{"n_layer": 14, "d_model": 160, "n_head": 5, "n_kv_head": 5, "activation": "relu", "norm_place": "pre", "attn_scale": 0.177, "bias": "qkv", "parallel_block": false, "init_std_o": 0.00747, "decay_fraction": 0.466, "final_lr_fraction": 0.0, "train_tokens": 254900000}
Each number is 128 + 24 x the weight over the matrix's rms, rounded and kept within 0 to 255. Layers, rows and columns count from 0. Numbers have three digits each.

# layer 8 MLP down (transposed), 640x160, rms 0.249, rows 610-639, columns 80-159
157101126119143128149106149141140085133173122091200119106129080137110107121105082164172115129121144122101126150157153128161100135123151086132192116144109089148121155136142084149111121078154137120138155148113144124089130128117147128124139140
118162154104130155086161146136112117104089162122086097148151135098098088118148142174119141120110162073160141205113149130112144122158111151138129131173123135119102128168123142159107130146106164131160205134157129094164118153106112147186137205
121133169107118088107112135146135071145133100168120219134126130169151137068135089116137105163146151179104086111107109125130136148136124186099183113134121086091138112134131150111168127154116163191137139076132155113108151138129146132166100123
142145148115115113111154071146104160125117102135080105093170073136134121125128123158098105119156167149099150118144140173123128123128100147111114072132075106144068160140123130175138084123106141152134104097173095131104098066140136112132115133
130100116138130155158161119136150150130126135117138074185116165110167156116141151085118123144127174189138094145146123112104146162136093118161164099114131183094094114119136133093140096112129147127138106181093176150128091130160152127122131089
126142132149165142134134170139134101097160134087145103105076096130170124117083109107168083079134099117131102122105152116129179106098138123118133163090135114131125154093125105137106115131134130159140141148130075094127151111141131166164146112
099121137104118148119102142089161170134103139101116077149087138115169101161077123124163153123147147163095155105127128158140121164149181159137135126075123144130151115131136113143116065143124116130147108113099127134144116167129129150205141122
139131128131146105124126123135125124134125208125159124111126139143160150103121149090161154089111135119133179133095088152135123165118141181160115148120096134146112133159153147116092132143102175156086123130132129111140060150112104129176113144
095113132153182122098122143137105130148170104114112131143147108122146119093095144135139168094085193080161074107146141093128123112156143150138107173152144173129153155105122142148115126104103171134107109151127134107129169181165150157085158158
143114114112138160125132138143101145106110132132135121138096142099116111104140112113135113107145102126127147105101104159137118131144150119144128160114118160117093144120154153136131148122116177171106083145118163175180118134124126149123130122
068141111094105100152122125111125178135104169103095126137107116091116179138125095147130108146136103168139154117092128130075181111137122130112144108100129116149117140093139116153127109103174144142131108152179095158134141151143111095106142081
109130142176115118124133111111113140091062152079118156100143122176104129118119113142121114129161116112107119124150166110122123129121150112114121156107126108133118111105090098132101094074106114126132150148121124110124130141124177079154119125
117086169155163076141124097129134122103122164171141136153148120111186153083152119146123125083150087165115112148151118146112113114110097143133095147117120150140113157172178086134147167121140135128119093115115079141142106131132094165160106096
098131157145123109141130098164147122122083132158188122131086116138134102105111134171092134123162138141123156127129119093085097123131111135129174159143189097165129102112081103161143135126126107119115124140120116132138140105140143101124119106
149153166123128123122144159133153092143132143096138163130113150108141156116079201120146113160102142066131132156083077111092130155117105109121112198125089124124091128092098153191179135148114118134149103119113145095122104119114109118091077141
105134144121148134121102101099126131127126130128136128095149160150131096075127168104112121129145129151135142103103118120144107134155149146120107110117117131117127119115145108098079097107148115109120128153165095105125093121092127148149110109
152137109117094114126056110165099113094095139091158141105119158127119093114151126125158072121118081123102121093160135170147118100118122160124105152108094113139111092109117153193115132136155147144144103099164144106077111134148128167103147133
069123178169100134132117155128098127122171115134130116104093175175153111153122077153127132130150108146131109116179123130127128083151136160144169128108125100124089159125140103153085105138144124163131113144140131118179152129174142153140122114
093130131129159115104102107158106107100143123122133102095125151145115118118081076136139142101120095124142160113091080126142163137131112122134119171129183121099122126142137105124141115109101107114131122153113071111110135140148125124225083087
125172112136123112111079138094140182153105126119152098119137093127119126135075162174128119173147147149135127124102114148118106132120107104139127125140130145154139114100142098119139109146135191113098133136155128142156170129126122188117093114
120134142145161074153150120129120154115154108104145142170112114097124150113119088144155149128123132133132152085155095152111151132132084143125131116118150112135152114138114095113106120125176129122147150165150116118110125099137097125159119154
148080126158180120121141098124198119111176071101145109179170108110104103145119117144098159146098112125183150145143118146144203133112133151136101121150107162095140112082128121106121092165101149131126140134113112139102161143146080111180105126
112104121118168117106107146153123193104140119120155131123103102125113122116099098174122141141189140108112117098167112117129111134130132076180133115146120115123134135126154153084152147102124097050103106151118133093168104092098113093101142096
142129164172112150169120136101117112119145107164129128147121140158138186150125141122173120148140082123141175189060159149135114125150111146162149119118107116133094115103124183136119102105121143136146168132158128191128159116104124147145094116
130110143114151141123116128139131147111104158093103110168121123133143158107135130052105131117111119133101117150111105130146108153120141116160132118121143186114131154132126095138162167175131173131129163165090126103134141123119149130070137107
156168141135151133112129160066131154104136135147107091106133121096059139117151096168109140157127103131143075158153073127081161161145135153109152103136119097146140106102119100120112117139143174173140161128152147133120172160137149100135123121
135127144132115089137092138163148128139142136138078118106147127110094113101109085161127108157142132128088115149126142162147111113165125104127126133131093163114144117148119099101109107132110132117150178166132143130142146141140088103113122146
145153150117148099116140108135098159108102121097181126086107128117101130164092108095131152139158121131149143146134088116147170170134136140164112142144098130129129127131156098134120158117143129113102136129104141135132131139097146147163142152
183105132167158101176136099120176119124091133126133156148138148147126086092162164112168170131126102118126155131139123119135131124104154115143124132172145124128139126127103134097174127151116124092133138154149115144102121144163112100073096098
141123127111151114108142138155136113127141104134104139099131114148125146139138105115107129153142129115130164125126117098112080114142124159117100119136180134156092137120156137063138147114115144093150130128130138185167156104154137169120147142
# layer 8 MLP up, 640x160, rms 0.237, rows 611-639, columns 80-159
117090107118150090172100155155141114128126135135151099170125141113119117095094131125123144119169148169104133184150076166139104117096147160090108135134144094115175151145157168145132198140153150108151105147145097172126122119110115128168131137
169140114129128143088171131141150126112147144125118121125142137138150098144126132135153098109143097167166118130124133107097118169169121132084103124081142123124148142128127129165100145135130118117137150143140129127084141137129091074139114113
121119091115082151130138120146096090121172106162147104153146139098123107113141139108177160121128144152109136133135116125105120173124101090150144170106145117121119134129117133131116107111114062141147117085170124124145149140123131179145102116
129134169135102090116092127113131140127123139101142111125096119104152122177193121166149103120153135097135128130117122163123134118125139126139183106137130107165135144161077147115126091098106092102143182159108120129132163159144144126139106098
108115113161080153154109129136130107138141130153074196092129101114168154085104166153127162133141156135130137153138138133134133153117158085096115106117120126165191166177092113172161155137139144146120103135127134187158151113128123121138149133
125135120123162128087114126177156137123135110153097092120116107145053170087176159126132137127146136135129087141118096178125160110121067134113127075110120174109138101104136121069113109144079106122143121112117129095136114108142085167141127142
149138124127126119106147163115131077149145147090123140125132133125130118121149132145132110127085132105142126140121120110133155199086116096147163117116203122116107141126128095122092123170132160124142154140126162126097089156139152124128065129
116136094120121134115140096114193088112119132097143105145111135157126142131125140199096112202126135168117100069107149135124149118070148116186152134105135095149117110137131133126154123129109137125112120148115090125090150106119141156165101167
156112138152110120186133124141150123100121142099122115138150118154149131113125170118139146112110099119146139141119115124143122141175092139109117132114140109132139129173102150106127136139162112158132142143111100169133105080131091177142153105
097095129102105094102123155161128139134143125129111123110135122130127125106100106106126131092132145124121147151102106116138145168126131105098135118144090152121127096114088115149128166138169128140119120116149140135123162103119138097132130159
106175142099102111159153113118157132142139092115107123123136122120150117170178145093112135096180094160148092138088135105123135092134181137176160085123109116135125081137121155160082116128167126129090137092104117131131180089088119146137130113
140156131129190135101102162100092138110097122101152109116153128120126145160142137173159144148152155138141159124136147084115113103128118149136177138167105108115117113126123149125127182158081133107166086143111102118091184175191159160195107114
137095110148126147138147124136111129105143119157127119128135128082160135122128125090112144108137122160135131152085145116163190107122119091146131151139172128108159109107134127139153130123126102084130122097156103119085126116101111132160126164
145123093204143143114081117087144125139066104122095158167111175199057119113110109125121109150128105201122131133160164115159147116114151142079169107142157128101116110143140137128137129109095116110164129080142149137139112150135086097107149115
107155151147152097137129114179124117149090138111120108153136143087124164155117122182163137149143144145139101150140132110119160141125124072085107160092110136131088136113115136131154139160128105154145096142112160135105128135157103114114122148
129131151128144114128135124147128131124139105076104137111119144082091138094148104147088127172126113143107133145122120117141107124114140088121124122168143110103132139111141157101159150110122099085084118117111191126137156155088128134088121168
145116113121143124178146163145140156143052128135140080090112164130148137092152143114132145132138121113115124184149103075127114139098115142132164118141114084101135164139147160086157114070127131146090098116135137123120136143136111149147109148
117128126126157130099132104133108105112141110107095171108145137123136161178143151134106117149116102126142097129116163126145091147144118141089139129146138149128097128133103135141098115121094097103095146135141138111112126108125108099094150157
149156179110087143133128074150142087122138147154092169110162135120116121140125197132141146126118125134135120182118127163150170127157138096083112129121122126159115116136118126112122142125121150128124131148110129143130163144102145090147119141
139137090107085168088117126113155124155108108110109092137161113159150138125111104089121109138138127163127108127150132101152120107127131125153125088107174087121139130129113145058147092117148091146121086137107133149142083103120128138106115125
105157121091103127132126110060115139125167157157130099089112171139173126131140111162109096124135141107174119127145115100108124138121110136119126149123138135118147120132106135146135141088110119146114110152068104132094156084127147107116169127
107138154120134122083191168057125095165115091131109139070134111128122104138138120154141098137100110122136179169116121100118120171111134140145170141133136143156117112071098122162091111089157138144155132108136134146141073144162131135147133109
112171123122133085071124149104127137110111145146120175144107111134087090120178132138156112185116141127112148125132112066127115094126133127156086154122125160130133120098151122130114111064133130117146130105129076118101089086123111134115095142
144115125109104125117124122111131148120113114128128140120072153151147075105118149134164139163114118149148137155124133096128128117144131120103147149156105127168106104125113194104127116116119133167161102113169169114137082090129098130137175108
143139137137138100129167081110084124101112128142103149142118174132139160112120103126150126105113139123125164159134132099121134148123141133149112069117124149115108144149110130163112080167140105125166134124138140109167082142161135117129112149
133104087152134135139097105130147136148119085118139128172106165149161167142129147076136152128149109122150127120099143094178101160159132153167160172129168103141163109156075134112125152137105132133154146112092143094095077089109148143078146106
156143139112138130149141167143127116133159158118125148110109128080076116106116121133183155136138102150123156103098120109099153112146091136174156172115141137165095120120111131115113079171150142112134144117129101123124079097130127121113129144
093161125185162138130158142116112137152128178088116099114111135067155124125153112114140121102098142139134111134148138106134125142142172122089151106072151145138127114149106114134138125088119143162153105104137118098108112156118098118112137096
161118094124107150154128149104060121166111093110148126090140141117100149142156165116167142085141098113135138130119129118143122164102144144119135145129109138120129132125101109169071117149155131120149125113119143126092132132155107110135158117